Weights of a small transformer language model.
Architecture: learned positions, tied embeddings.
Training: a variant of Muon for these matrices, 6770 steps.
Each number is 500 + 40 x the weight over the matrix's rms, rounded and kept within 0 to 999. Layers, rows and columns count from 0. Numbers have three digits each.

# layer 2 MLP up, 320x128, rms 0.17, rows 202-273, columns 64-127
461491538558506500494463479533479494473536466513521544462461491448494463496563499481519459503427444554482468528497475487488426531473535502486512485496497560473532499511530449481413482491580492
531508472475438430496480487543475489532475519488511491532475506526472477556484453513517505501413480455419519525457487523526540552472427553543376486523445490568573520468514487484553538476550491
539507498527541513470461537505488541517484546482532525540518518446558525464527561488463540486508552495475406464482463551532503581554475534463486492532505411584512502466495506459536535452503562
503568528528435430463529527533533553522474532456506518545511559553559520470495545473513491494490519529480499476536510468443464505559479483446483509476487486486462469502535524397431454543513542
530463515510499510564522503338553445537569586534571521578478511551426518581563526500457530470487390470480500589468450437505501468423554562463486385572527514456515401530409487399449510468522586
537448451510539504509497496502495537540500429486465561555508482497498484549541539556504483521573515494573498464488566525547536474542473421526523527481440485550605539544531446565535526607549526
420486486537595531437580478442535469511537541534496508463493531515542520528546496454464528489484538464503550511479465477537495562543529507507541522464517558516486544531520441457491493394520496
488498538530398532502458481507496481535525542512463478468483528470483473479475541438461498453501465482515496505445462519582515534492500475560576499536461490528522462554440518474505502493457549
522547482474481494537511474471598508469570542521530441569467465550458449535477416457441519500528534494495425518496528497527515496499503471459517472480477418434528470614492556492452431433490466
376480485512422484494460566496536442523538426559503498559600503446470447510454428469527483482419443535493506579525486536498513475500408323513516462508439483523501372353518544441434590542456344
543486485521513526539485537481487497469447517568449478521558459444496553509540529525477478499463513427456532466468548480449489502493480517523468475505484443514435543485428483516481610500538478
537525530478483418484504436513515494481457523541437442518490458518478455509492459473534495469561501470536492520506507463526505533552464407580537471481573500485502446508536443484432482501496514
480459493451539439523478533553549517504460543502499459402498502492514444581596521442501483390475521459523484517446433583528557557476472495551532464477501477539574461537485479403501528595476499
495467498477580506546422464479518540544520508458630589443454539526508423488574552439535511491504537516508477517492506491514459508394548563548510452516491398523505500533464402550569515547543515
474522535492478517501496493539481470532457476531440575495600479486446447428496498458527410473539519522594537478502477433494479511513466528423544477444528626429525453495518509512509579515433457
496527439462535432491492396512455501563480538488529484536490541515516525514527490486529449522492476554506508542513486487487444498528504490552541494518523513467478504400464472455484470614478496
535520482468522510491461407447584463579437531516555526541557656433435465514511513474500528544479539410553459516470463469516550474584461510507527497560510403559475451438525443500456454564466544
478467531506464483487506485505473480553499500492523502491461553487487489499542485469473515543493537497523526453508522452519496484455432501487532471473521526457526509534499483517472489502473504
544437530575430381406502537505595520537502487484459442451453448477461485474488462462501498509438504499520462465514557493503603552486505510486502477469542459522544491512494500499441532490487496
480522529439590487543574502464499489505470461516465511480452522523475533477378556500522476473481525513481493508498435513527537518515520517530470531557499536453520520505489445498530497557604449
549515487532566524569462516536450499466515526449505518555530526479471483411564437513512504465502506519507473487584483478445511425462525502448540486460474525508528489556544420501504498491571526
519532468458506496519534523461509495554526382462490488513545517499472553516396432487507445617526544466599466421584552463516535514557529508486507480512514514467537516557595557445598418551568487
428575481451478476430532470528542491574463512533492553525480527514458502536528490525541475494532500471541559483552519405522539515461465468561517482435515537541464513496511503476441476455441534
475448454431498517565514472489548567500494591532431592488493508518482485476494444518547533512545446517522418565501530460543480539425506458394522465442534506558526525536491438436526516428480493
505518526532498423463521552514467555497485481412461479569416507480540442514527515524461516496484448583536495609450516464469521465480545519557438454476541492498480492438552542542496554520424477
519448520527430553531563514451504475445512514517518430516479463546459467544450424557480570456504530482458471478510487499487460596476541528474475491442456485461491532471494537443579500489580545
481525492499460497566548448556548541533493492507513488479508452583516477487464544502440505563493503501530480496495507544550508521476472474419478458493528512423534501495518533469504549470449549
508475550498485462557489548527481535462500485512482447490453538617487451540484532538468563488562527524493513492499513437440451576505480480463520503510548499464492446478513580481447478503467478
590503535475521469491517483468512519513435501479529491494455495478507459465501473459558510484508515443544483496497608520517543485466500530560437491474529535534533455490523430528572471567531547
596572505498535491577532496435543454536444450544528525563496482500534501538528458517482492485464497411561469536500436450549464481441541471463491507470483515467525504583475555460493536568553426
479521518526428443506528483452461505502454513528478453471503531579526477535534545507454503531507541584505492510510560577443487498503494545501506420430503516470547475504453525532491536552525489
502512549510474497518484424527562484519427425468470475446471495497605567479472504503532508504481581490479505559507492557472600477485554490508545556441528555593474520548508536476485532434457420
509552491426481483498521502482483468534475515504481434475484502484483485489470505462525549489533504486468502491465555500547517496527441559518433487545490513513501477492526495481524520505581532
479467538490589495518437513540567490456471498449507594452512464461447453532506524458503410489445512525522383512434485529529485478485470417474514489504511424435503562532512527511444567494510507
500528508543421484442481459508553520507467443495484488540440467465467483556475489485439506454524569539481508552492527498617606540578461509526548483528464503544546455544503469494426501497544487
506548506543486514466487499496537485471558478556486497530505538508487570490450504524543508522461481495550518580569491464543453459482456446500428535438558576468537562431477586523584508549521459
515422505466537582512541509490482514512494511458513548526517470496544530591460502511473521461525484547585483506469424536482482492471495444449541501479485481470473509488505495524484520459441450
394541582514489598510557516546553545509451427486468525495484450516508555423454555543488530474522527445495478474504542539523503457451549533499479493522505559534503516474524461577540486532505395
521506524477435456449505436561532517526469481529549476507519455503539481492516579514485502471496503475500494481514564507506552459530516477509549519493523464509549512482490525477532525484482488
588525468491480514593488516488478521528470548491504443511619518524464513461510451524535523589478483565473493520474482474477544391506483577501456439445473496563479536487496509542439482554571456
446508460475486423496472520545366498469469476508466426476464526532515521486487471539552470461487515498477567555539540461497570513567576502498424411478459485465451497523497504526499440544465476
506503482478432474510467472535426528557526500484537498510501466481468481470570496502444498467542444456496488485495560506546508508500482495483460436509430516496533514529485453531539527494509518
446538520486457555488546483502533448445461431567531505554465472495495413479413548512437500447464487548554510459506465515496515418481499543490494475490547544469527489464541570538424491498519500
435466522522503535478495493518495451514494505541435584518584474503517407477486533467555493542552521582533535462504468519481546484437473514521506480550542489445509479486512501561473497488453504
495486541569543483550486452555498492490567470471432463542503490540526489361470513516534501495509407507530487527576584514471504464521521516420549456547469524488465454484504552458499539516566514
495488496503423505500487479552464487480519498444529569535538495511469448493533478569540501509492508505479501474511493500498506501470574461513474497515471527476492427508484520535519460506385474
488548515583533512518421509463538478555551538515463436440516462497560529508573494489459508491539490438466462496454524463565458520543535428477459527547513460537449453437501522478526531493476411
451541432535524500516513505541539506485582499536564457422563546543539487476465481520491466505604542527454510461485442478513527474517486541563535515534511556526480461403483534520446514464520451
549541501530476572470508515432461500530575495495479506489459551512520560453547466499473480526594483524528532487466423519480520475558512521477463473446506467501599478525399564497496406525531495
530432494490580450514500521420513617504543520480455590507468478516452621536476518531494445466503537487464529471512508549448560512622464483495538467524476446443521542528543531494512488520487461
487469546581540500491500447528473524525506536607519482496479501465477407507450579516458499515468529524492523530469522499508490495465481500519550537516485505542516506491554505509553516471481454
486527560507522498550461562484509431471532455536508600533476556503515450481470483471453421494514537568510500532481485539508478529567468501535467481477626471468430514524480474533479511519517501
434511500550441526481453445480517501466422494565589517430510459501554499523503461553527521463555458484458505523542510486450482571513489434568519601497539535578576443403404559488467531513505468
515475509594464458467470474513497491519491526464568505465547550508559447504558536471447504453485456499466466476462477512553461510485496573506513507511490474521452457559478516548504458485575501
487532527497514551488522488516502453467510489498481496536518495456517472486521486513521492483486470524511468456592484494524555448540549548522530486504435494517532520541507522465413565514468495
488523422467512442470516466507495610510526494552501492496584561544486502533471529450404452514440587501434561491488472426518470506492483427534533483489485514473478519581529485498481503525495421
511424543498535536515450521539492542449512473498499567486527459532520471485543497476424492512574497516425532511544417467443543458505497446568507497559459493493458511536520524528519536450446512
442427518488494443532533543500517436476466479475490456467555497469506555606527431505620463477466528502519534535526498450502506482470561499517471449510437551534503587545481498530519549494479536
537549508475504566543531479469452515498563475497449543559520547488430504524486484505446442587485506489501509535491475518497479519542505540482482467542609440465491484473548450511486404425505521
549429495449547596469374480487511485417544556485561523549512510481450517487545541434540488522470394501556471494588562586499523447493515484519500513489429425526508522524418557462438539544466482
470486475479461439588511473505561533525433555528512518544507520478544473456435563437531544486473505475456510529438487534497504497508504508474609471526456428491495511480538542483423548602500532
560490546473485469553458535501533462521559432486455472506526522500514538506457486440505492552521447492530507503415564502518569506471398466454501568572542557499485562504500560512470557516540524
493545545435466498532568398442473469494458526454455483521531473454506506515495500463526573492499437518520471474495411484577532498439476483478490425488531561474523487528478466535516498397547499
508514536575521530461488483536539551426496542487532498546468469501413511494487425435527548416528481439509527480465547510535482520519465484413547417507456496477486454508468458537445514519513496
476481458479560565473506535529523564490515532517496551456500502474532526438548544530434462574461489489474583460443460527507526527496438435515422565570440455559525466487476525494495457544535472
465499507490517474495514520460494421520518514475423494596465537495455516500516452482459518480524506485511522531533500458516529446479534494545482482499493540522509499451538543542519499497532486
517473485546460410489592465468535496592554513512520509484550562491555523515478546538582545558555435512495491526524547492445530505570472549514465590501524375536479450512555529454490540517480564
519519512469490455569435523523493523500594536424471460594500441490509465460481465475484528518506528507468444546444514511538503513536531536510447459531503550534570519530441518569586458522540550
516531487473448503483469525429504505543498445558474492550510578524430463515455468528483482535463544491478557495495453483585500440522469528470454499490477548444520503551542514398517490510454599
575523457511474536509484553466428414532543564467449500525483533497499516491544497532427470496546518476505534468514507501483521469560543504560544476542507423493539483504560487561428490460507575
567524503492540564544539492487488447493556506462514555493542505475433497519505522468486449479464570434492558474483414510510495497492575549411499452561570454472537542534482510571554475498562592
496531484494508555503432507505430558534557528520531547507491555475597503556546512568552490491484522529524546626483503494477548525571455466579525438491578469520513573511501500485545530471504512
# layer 2 MLP down (transposed), 320x128, rms 0.0932, rows 202-272, columns 64-127
464491479572497527443429455455494539504486516514437484403463532574546502550486521460551487489466511499472543402481505448484521449522520508485574487478524490497481490564510516600561512532528502
516512519490482482474434519449484540483496498503500530481530488535495528487545569511531507470563517533448574550507503466527474485486546473527388538559501511545531469447476522520495507560587402
451544483547508532541488477449487447514545474503502452493532481482528503493504530467537569605563533502514479575427460514519483440537451546450519479484557486582501520515497486423511516404440578
514515568543441469437628529494457571564479464498417449516563475520472558484537520479534483524537422566511449485492504486506442506532454466461499468519494508493477482462538468476455496517559465
441485481495533573512519526462540456538485526593540512494564487549558495454468529518499573498540619494499466459529537519487595551523458452486479370541419435431492517490593523460505521569462516
502543566433531501498478510482587496573478532485477475482488538490516558530476502507568503472508509535473533576545489397479438531477561486523457504549468497519484503530472588496573457458530526
450582540492510545542431452506529605492514501532530544464495413501475496578511480519501498453475487530482520471539493500548500450473460408523565498474526540503535506520519467484481416525536523
492497488499523472477454506487492482455488491460474467579465519549432459548484548467499473556530585482496551534503475542531483541533582457469456461513520538482553477500487520506535553526513573
501468486489493484525389507482458530519519474500482514496411522493470471492525496592550511519501550481550520507520486428499487526532547506510544498511454538503506450416513519538525408469482439
403486552480498515468522564518552511467494484553485535522500556471431474479506455483501460491486501562542497432541499514391502482500440357519477483545427479565520403513533526465491581516521451
604526466481531491521497506487499486550563541507449467494441554451550497477471458542425550487450464473431515380558517524474403547517522486555509540522530529478527532464465542456506491460535438
498505505466486489462511503552505454551528519509370551500477421524567513498513529508495477498522498439483415450564543521555467494516494499486490435545452516467530493491538489460525464593355505
501470525485499469494550460525482449545504454521524522423510472500486518576496476530501457445493532519544515486496434515580515533532486508459487488569596497470539473554557568469507472502414477
516438493512498472535501443471552512541455450541486527532525415433474475491541478467530522479497543489472533532476520453545507470498554524526459431549474481455568512482454457547469535509396461
551550544487485541509490510518416457541526549482446480508549500438448550596509511540511478528490515457488591478518536490560535557453495536518589525527469570564496512467555531545430424511505488
487533494482510452501485527455533484552487596478485501554555452536489530552384560546500538515503431487551527490526563499564546457493508506496478435526522511448499491495514462476554492591484483
500504534525538505456546474453555481498441425486445546531563534491454497528498497535535506514494442433546544486562528437516458557548511475547524467488522440471440412529501425494531537606482510
462574506413548500540503511501518494466486570483520479495539496497497448481607486477558476458501525507440470476566432493515462521498552508536426485513513541493508470421469454528539497487503511
437495461488577521531555505520522479428449496517486513476550533475416499445425490502542516546536556507494472494579465472550547499465467496532492589514483473549465532486502511523495465475465467
512480456530529535490471481455530498492462508519456418498523502481496502500436481471504521475538547495536516510478523505495483536514536536466469518462537562484435489509494536472534489505616590
509520515565491454519481543569426515509508503485471523489436521531496570492529460475495497467494498410561474525549475515477470434496512481562443528508514445443591442512537519519521535576526397
475512445456468450478452473538543453521409513488494479541514562555533486461466473531559398563509507484553434511500520533533457563534545502545428496499557468445485399526531468500552430455563522
490535468472549509478530472483507552598460448528444618503494513479488458562556450561501559448497494579528462538513463463529533525487498501532514443479512567521459547464480590552460561454498527
482495444514515490500579550431537558459537495503441529512516492512470468431541519506387589515518519465503471538557487455443591433486501491471512446494519473478505536502568477545467434465466506
488495610507449429457525523429532518501492537479499467510459511548524529500532551551542502517543504536489582436504472561508513404500488446493531550470492533527493489528462468508536491525475465
525467464489468502524536426501499517425504527410471538520561513555495487522485436525421538581500454446554512527565521490539498532510503531498458491570550523522416543516513534489578572485542436
423460503476521516512516498450510473498513493497464468555513430564525511506488478518503515507487502543526537462509572507547490480513475432524501564464452513513570506482513422401528555442495498
438489436504529499489510423442551438540477480483452462505530544504431496474487506566551585555529450494542503475531456447406494472501491475463527519587471525475459420526511557511481436519498448
465484510487445484481511478490420505467531560524532471500566429481536426472497492533519461465448554496474494530439446513524478519421538511494473461504497513498524504522454494532504453480498509
478551502485552469633490560434533480485482567519561553509495547518521486521574499480434512492470519484537513544496475519515518454455479560472539495510551499508506544602464481541499434522476478
506481466493506545429487436476593529382427497481504462440502506492438488555431537429510578526574471592454438424520491523549569451581516559522534546530448442552509550541440432539431486513501502
470570497509472454525520524459525528526500507465508481519444459562474491472565514537528431469512429509551446477506572435485520547477443500548494524467546530403437476494466506510491460554472488
510463519543482487526513489499488498492545501492495570511548498562483502498504469565515500529497552506488549513495495474494469508487596475545472509493492498487479504506463520513544512494403463
435461496507551514560468505560509527487475495511482498469469446494507499494524524517443457510476532508480495467419512483487484463466484454533574503488471461476503534461507452467418428440444538
441519465507459476516398481472530502441459508519503508496483425429431487651528526488553543513486539478541526554526495520519555528502414477487521539533479568474461525529530509524467538483530486
508533413485521562475514482535548447521433527431517468483534538484507495501521475510489491506480491485552539492472555521465526490567560512516385449500523530483452503476505462550497503600518474
549486480434473545480504493470513487434475475531448485526432510514509455493525463481464478481521472514503451521532478518447539542489407449416512572564480429489496518496479447495466547469457456
459518524457527506483544452482468486454478542460480531451471499512495476408509519522452563503474546493424487473550550525527478508470474494533443423454440560520514463498545437524522499542478486
442456512516498485528508498497470516418504480467505504482481516495462456512432484547535495554502568479466493554498514563522499562533438506481564506451524521547495427489496439483526481539452496
462467532506487477479577434500493498519522450423451493573490530485537579490507498443555456524444499437523519496494565448548533430572526515466540437483450510518499455478559475477537534481506524
497498468452445496489447515544534432507463471575497516488530423416475496495465458553518492479502499489459505495447509588503483554517522509425430491535473458473374427574516503507547515511527513
530522490529535493500520464533495484483488530487478520481551482579445469465477471526562475548481511512491510543429440531562471585520503560501522529495474518561465453494488491471519548514442525
519481512534520507535492520544445489448432504544532508486471545518538458525499524471445491476502428443501576555437514486486519549516506505494534480510481502533491515549497479553478535489465523
523559488445539517431461517538524451481484515529463533508535505455525450514530418530488540477473528622491531466488493547473509511503443542524535474439493501472446428563476466434543408523440535
554511482498514488415472434549612448530450491536446471510494526513376475539588529506570529499511466458425564566559578512430423466453490464532553521464514572509527510438510475571531480439469531
495508468513553542501499508440487501501473487523463424489477498494518530534435525400455491485535456519532493523518535509454497479575402488473488543458542506518443514489538496480477535504632516
535515502556538487448505447499519415464566497505389453480503502486557473470463476437506525488541478452521547458456556454488530432485529551475498516468529476535493455483479545456523490540494434
533537479515525560526503463535439497610481528476422484516531538547482501535478485434528418533495486540448525541512448478480485444450542468442501495498514529409562538541512509448516496496521446
472505508516448500453523415448485522546474476469472493512501505401546499484522554485514462507464596438512508528526583528528557466533554516567483559428487508440540454450456607478568456512501522
534432499461501476452525435517521546567476476458468523478518475542419478553504505560505514488509480491451467524521517499567428547527492509508606474495504462506510537494568513547538472527545417
508479552500559512479488436460514499479467491544475493531462470505429497443485483540561500524478510490524500532584396455517450523486492487553556430540467435505519491545496476481521523500496507
506440444485478466481493492506479485457461469456483545438558459482515449477453492458458466510502530529519449492501513462479515415478431479510491507521470533441463463484503550550534518519543511
452498414478521500539503469476547449446483485491547547539461522517513531482451527441469554500517541452517507526491470465469499430492470488439448508568518577483507580525491485453480499446488468
568453450547473443420472510543506475472536533505550412536526518480447472455500541560469497520590436508489512442496478513497595553437459523429512547409527536486483506535522518457532472559575590
478492511496532501548497496493421551501511577489522582503522516516556536459482536594483472486461447523518472490471541410578485461564457506561501539449475605472471478560499504414513439544525591
483518478503499492522593528497578532578503551565561479527486541487504450529465490474461459532522549581563512483457431505542548528439545478541481504497487475486505521514468600448437538483514437
509597545526483505555541448503505470444479441486454495488529442511528445445432495579492543437537513520478483482413468577485579523477506451570509523540490578456458514539516547491478557541390515
462534489455500501451492434518427523479506539473466495449535490489474538456502561510491594446533534478588534528503556541536479471431461429453490618424472448529509484508442529583389474459503481
484516522485499498453485500535483440455486476505513493473518475533516515472541548528464558444557502570472497493558490497496531558485503524511516487511417466462499527516460543476405538495514471
453508557495553572479504463475473506417442507502539572495498485470562541521558509460381444490547459534491469523465525535470507457517549501562645559445510477522577523410448581489495480575462478
556537488558445499519611478495539599502522581504571469495418533523498508524572382574459445519528571426590549569532479517424526490462481481546492401527489452507542518442557479471483489519571484
483558517459571589570509476454511493531481504509485435507529444494508492491513493392449507492518407456485576459494478483510461506476458493472291544496534555546508461518532492505491503533559555
515503521491406482600562535548563475465534491445543513486485488495456571539450438476531482528504548474510481493475524495523509507468521516407505530505469526511473438521540485537474497518529496
543543473491514501525492618511535511506518575458547439485443515523519530479473516453582515472440515490558473466458544482488490507486508441495519479510511487520500461524496504545467483485487542
492481508450557535431594553570521536517537491521528542536444562520502505499482588477444484521484539430559568483445454495526553461492414442491420540535531462550419445548505558468523509521539496
509567534570503515598511526547547535432434496515433466500420516434504451478496538497515495480518464549503448528526450446537454517474464471530534427509463490482466507472475489489463477498520541
524443523503474475491512509478500532502519424457526532525529528504586507572496537518535546491515498437421518562505503515482517527474484567508459472548502536445474445565504532462534529508520552
451530512493541526482419535508502484523519520515487455574522507513470505476479556471461538475561554503500513475505561512509448566538501445569438391501563459496557475521555488524440489497499456
466523519493467491449500553483484510516603375498485526461461584561503536514568516518449537612508493539516492475434481402560498484516534489600502493427521480533496533489500480532473557483527500
457477519489521494523481495527447437554509441480490530461460476427521479483469501519448469552465517545461529510456509473524506550519525426491492550432521491475468428468505544524470532452449528
401477451470538517559595502440552497442416471468457496477525478454449468552498497534474490466467510471510477484521457471473518514492475525445514467440519529538501419514482501490473446515561532
# layer 2 MLP gate, 320x128, rms 0.172, rows 203-273, columns 64-127
437499557530536542439545626442488459410460584529456487414525493504503526446496550532550503445540550468486465567507481454422493437586568488561472521483531530438424501486478502546511430506508507
474490493522481550480521480445525505483435506494478527514509479475497538474471519487522512527471531423514427533454460505487482446497523548484447473434487535500502503509563484495461485500499490
492539471501535456493453482488401446437455487578507493500448503487502513445517467503546534539536475514439522562486504473498515520475428429573523512508562508482529442495449440495542519471488457
506521538553481585488488460397561492504469586552442529540563553597495497484546527531461581558414466501436493636525421515486526500462446504522496555562486527441495544540431429414449481520423506
476499450569541484579527514538445451469496491458527448518427549442496417441566481446409427477471560483521502516451460511435506473545490526540514475478569467487515502514515565511525526536486467
478537457467528521473542463487592478476504547560497534516459526501501499455518507499521484543539546560467525514494480472473490496476488451483532565536533482504500492535518612445494493515420450
537517494436475461522579525501440459424506504548550557470495503528512520530474478489536475532496488434466519497541475493454442545527560425451418505494492491468465510478532491532530476502517550
587474468548502505437430521464484546500465451538447516490524533443567519535530508510504481535466510512532530489521447471467483534556532528567506501502460535501524489439495495535553504522482540
409480510524529501468447505488550505519507457536480520536467521526526493495503550477466452482507482465502533525490458488412451488456490406515520528518497414559497415470535577461483477494558471
485477539474491599461509493535538437500458461523448428450554491524539550465573543544511469514479497565389543513524470440471469416528508534499496490565560512441451524476452497509459599396511474
491485505478463480470529447489443463517559476542494467541475495434528552539563543435554534499513512437473509519485533526545541553548487427526500426471522482448514366564517475509418467500471501
475521532528471636539494525485521513519472473499479571505576482458540465480459498483466512535518444504562493583502461459491413489465489465526481526473507372488444556542463505509546558417461524
484521456449490512507521487536467546463427564505473424544521540575498431442528503501547562497578585518534488537505427472480594504518527505489538465565504549475486495558474435470524453500421459
503546491554534544460539514491463497487470502471503488459567537487563484459503513478504465484589522550490568459526528439474524429451501519517572451480433568534556519497533529476480587490434518
493470528554466536573472567527496505447415492535418541472500505539561493574479480482451464539526529455521461400544443505424527480441473430542471528462525560490505521558507489500461527526488494
498546495532478530474487503499481485427479531553557526399533507555576496489485507452491530549465465514549533480464511431473491546469517508565470514503573546546527572535530472546478496464450500
453554443530499485528459563472489516553482505477519526481570389484533454461509560548571399448486424525489443519412421555518518517473561486498436518551460489518483516492417541515533518538555479
466560482500443493480481483551465556456452534520479561481535553528571539498451520466449562429564470519567543562490521474453489544507456513599509544499506477549451522538528513508561482454440477
464529484508459437485536568489552520488529516549532455507451447473559495504492563431502461453535443454474493505490485538491508527486458454485524493523489494547509466478515489506430527472524463
520500532489481447397497553530552471489456464419542468530486447526438495514484459544550485474557561516522524443519528483466454479481520517528475501502538553493528502480510485453424558506483446
471538484517471575466553473456442511575477545504364445469483525584456534467523517490502494526465490466423530430492432483525471463541495481485473446486512521472575527454559446495478609544469496
439484470503537574470554529494485522550466534517399544515544521505476481497523459507497491474525427564475516501496506468484489455466508448453522552465493503451481592507509504524456546429457534
513493458495472539541547450455518468531467443457509481491516500510447511466514499495471526537524448513509583491485465511434512475533447459569516570451441533431491517489545494544466488464509491
455526612543508533577511555549520489481486538500484554528507514484506509508613486444510521448520523508480547583516450548508444514509485429498547522481529551548486477591486468499481492539427512
486577495518565430470499446515498589502445493448523508410490471494433482499550587452508355547498577528482508465420517489516489451492514477566509481566542509518535500548517544452492474535452524
466508453597513534462495539506450462489552491470514457483550576443494506534499430514463462452466461520461526508481418471489494508571550527529513518548505453522485586479503522530474546506526471
458465471481533514391558490449509508495435525509486549451521449445529571461475479525475549497455466513514488533510539525450481481537433494553528535478467494604501505524470415558473520525524500
468497530588496502532493440442505502628469498491436548460545496498451515501524473535555458489479444485568472509495502528481493460503506473517459523517439519576522423500529529519510489502471524
511535479439429484527471495560479539489511457499468544530597463498477496532505512459493480506505478454464463467566487498480486512509499482471453453493542516503510521462610512470503532454451543
429503527421504605479456485488655493505483578408395485464571478478551527549498507464491555533530544501456497546514513428456494576552530516491521494554522560516471461517458509477480450496457446
430482536525502472485459499555495456497507438473466454437503517490542521474505513451578443433490469490496475474547426458480473481465607463502505506514543456478442527432592519514509511467447556
511442463535467506481468512497424535489508487484488544495522520515468567499470552566500539496509550542486519520505496502509483486508564514510512515467483513515426505524466497448549493481483471
365491466550543429498498481538481530607505521505488497423495469435526494561479527514468410502496460463528514498448429470409489466535501368447557536545479474492504526527465517520468481489509509
498499453493547497480482520453462541514530536444490475498500583557570446455475505454563485514508524474471475486542455545479445415473558482461473457463521450431537535512507471526446495527508545
492508534460555506523487429531568481474476603545505541542590449479511592471509493509513455556489499457486518539568454428479470535533514461499477383517465517551443529522441520507507471510435516
524477401520517492495490430539545494498512478542442478446533485407525519495532443481501457458492536551467478484574536485435507494509522466534529538473492544503484481464510540545462508516476524
604511510462511477503475490406431469514446568530430487493466479548441439512578464436473443519441528508495460580465420502515551416582536517518488479527472422569560541534453550434475494501478558
557492387514548530531527446493517531484596575456484463536466532572528453516514491519446476545472487508517561550598485523494465545488522505512495467535508506466490465454454453458448511476541480
503510513534516497483540455448521465455510573464495535521514505555519535514495540524498522502547534449496481514514484518480533509529492493453555504521515480539542464536512491468560540538522439
560529502537534511547477469459502552538509497506480448553510468485563522556532535507421478550504450510540506434477489492464513444519421443512503492398502443478500501460522501481447498479480470
445477487521474444523493495473486568480501519484499556512421494506467527532539505523441431452557501496486530489502497470508522514505514533492453494499441463549540524477469501532561494463543512
455431479468490502494558476480489491540493528474502479458498594464484529473511503502467512526491505565549502542577472477420518531497542491520508545443556503485508464475553498415504506491503495
397472526482582526456481468489534479521508508487515578503534477469494472512528480430575449517565513535517588494528466500455536513476477480520555483545554508431495510502466480564457524469558571
506520515541499509466508523490447414507475494493480483516526553572566522404481524501569448500485517523538480484542498440452505468513475474448571484537473476456549472548479501513514510546472498
516465509529475485526492502541497533517513498486500548497514530476517487488566463558513504524490527523525501476463504500532500509451547514476544507452499481502498526497464514495516479507446495
503484513425557572471545503538518460496497560534392575489520492465427500507554478473514546474463476520469482505517540477544510470522485415481624517524481475459465567539503480504476545490458481
550469510471462500520570481443463526495403476410485517538497501531492531519524522462509463500473465586530542482571490495494488517459531521460476479545521494429532538581492483510539487478459469
510501517479485502511468466466509552565497489495476471483543531510487442532506503468485597477451543524479509541468439506492429430546486412478474532492426435451521466598430547500453509587570511
501483501505548474504472504483528617487542488533505543476482464461498532504474540551491461463536578505429553445480456532432515487554456510514558489469466492526575504525523525532501474542503463
503490496567546560498560540446503458502514483507509517513454500546530575553516443437459526472543491574502485491484477475424539484542459557489558556528559450500435457463592559503489503503487499
486490430462468506518510380509487545530435504458526434561500485520490517448510514544575503495427502514523494436524482489494461488387514498467475493483401529520539535452493547534508519548499532
507525500523493523485482519549515492503525558476403488524437482519512519527486509516463469584504523508500538548541511518524475455476461579547476452504499496469464526563477505427568520484479551
573555521456525546534528496509498506569472464496502535514510505495520528465485435454484473497467509426424521500521523482468494419532571478525456439502475559480496501556509478571537485488488489
495481479552501496545467507544421501478444502554530502571500500489426483511475445514500435479468495486506459487578507471511526424512506510514512415512449492461558510551530589480452501556517494
578526378432455503460530504404508501517510451549525507478500554539499461491463495479428487476464586545480514500537446426541521471475479490629506473505448471437501529577500519483506522608535460
517452466457455561529508559484508503456487462498442503470554437541531437473520519489481494532492482514467495463459482497420554411526533496476513537567463447489522579497586506576514526452474461
465486464550492546489473370547449551434436503485442486490509516497549561476481503484530518506526444480505566477565516505459455491464472472451531462538503498463449421520515504524431489474481480
453475505546601490483499474508540511479490550548470530490547565520507524479541504495506549530477516588482495461518469502513501539567524495456467534462403477482414507553487486422500505533462554
446449524473539626518510463510506461472541477504475518557547484451455510527490628441499502507510473541487480561515471556495488527491502468495451563480465539466542578513432511492483553472507427
481497479544482508521495387488486454552487482444521478569494503536501528553567581590556471507500528412571476545544583438447457483540499498543467543512425571520500535521491472568522560546492445
490600475472541496450542529515506499470443546531497479475501376451493488508474531518522431432535506527419436530532465543492463527581532536528434441487490469515519513470518454516484489480532543
566453454522533445486509509500468548441552483496552454435479468550511473473503508515511446484544583518490487503531568487482542475470508538480536469506488423464502418487560539469476546511449557
483496443455531484555507490499477516605500478506460545475479502461526498511553584474446487525431494558519485562538474505490553488500492417492488506485507517515557524546544594514520492453457525
455508498485534467468486477466520451448442492473544521483483521531455452631444497546474530474526512515505429533548466446451539507494469444515532491450519529433467501495553485481511557402471435
476489422460461463530531529469470414526533467448512531443498454498511525526466505509488461510493503474557473467538480460457585462460537553560477425461525524496558497512562562540525539556501536
497457472478444450531558461436506486493522507563421559545478406504533469490501445476479527478483474541465418527497434484448559535516484472489565509542474430474528426518519495476433504532559526
491474522506483603439533509451518436397514516610440528518507498515478494552490482464523502511420442474549608502521499428501477481518479446453574463438515507459459505500544448429422571499449510
491440472462553562537520489499466482438419473509497459484468544428450471444496471440405531478510569482489496537512450502511507480474511449428558492569456499451581477531475537452453464464445569
530481491480486493429515454495529541419490491510452500468473463438472554506523508468425472501511436468514488437550459559495499548486433424459581474429518523428465388483499575495511480444488461
551509501472541453480477548539488488476540551530499476522524548501514455493513499481584474537443441502481469527543489535509505446463538457539458510468504452430530538458453465421520453540536503
526483446514486491534575546454508452469476524486481503439425482546465522457477435486491478515490496432425534510533485512492438381476507540497500482520529476389498474481543474486495526548529501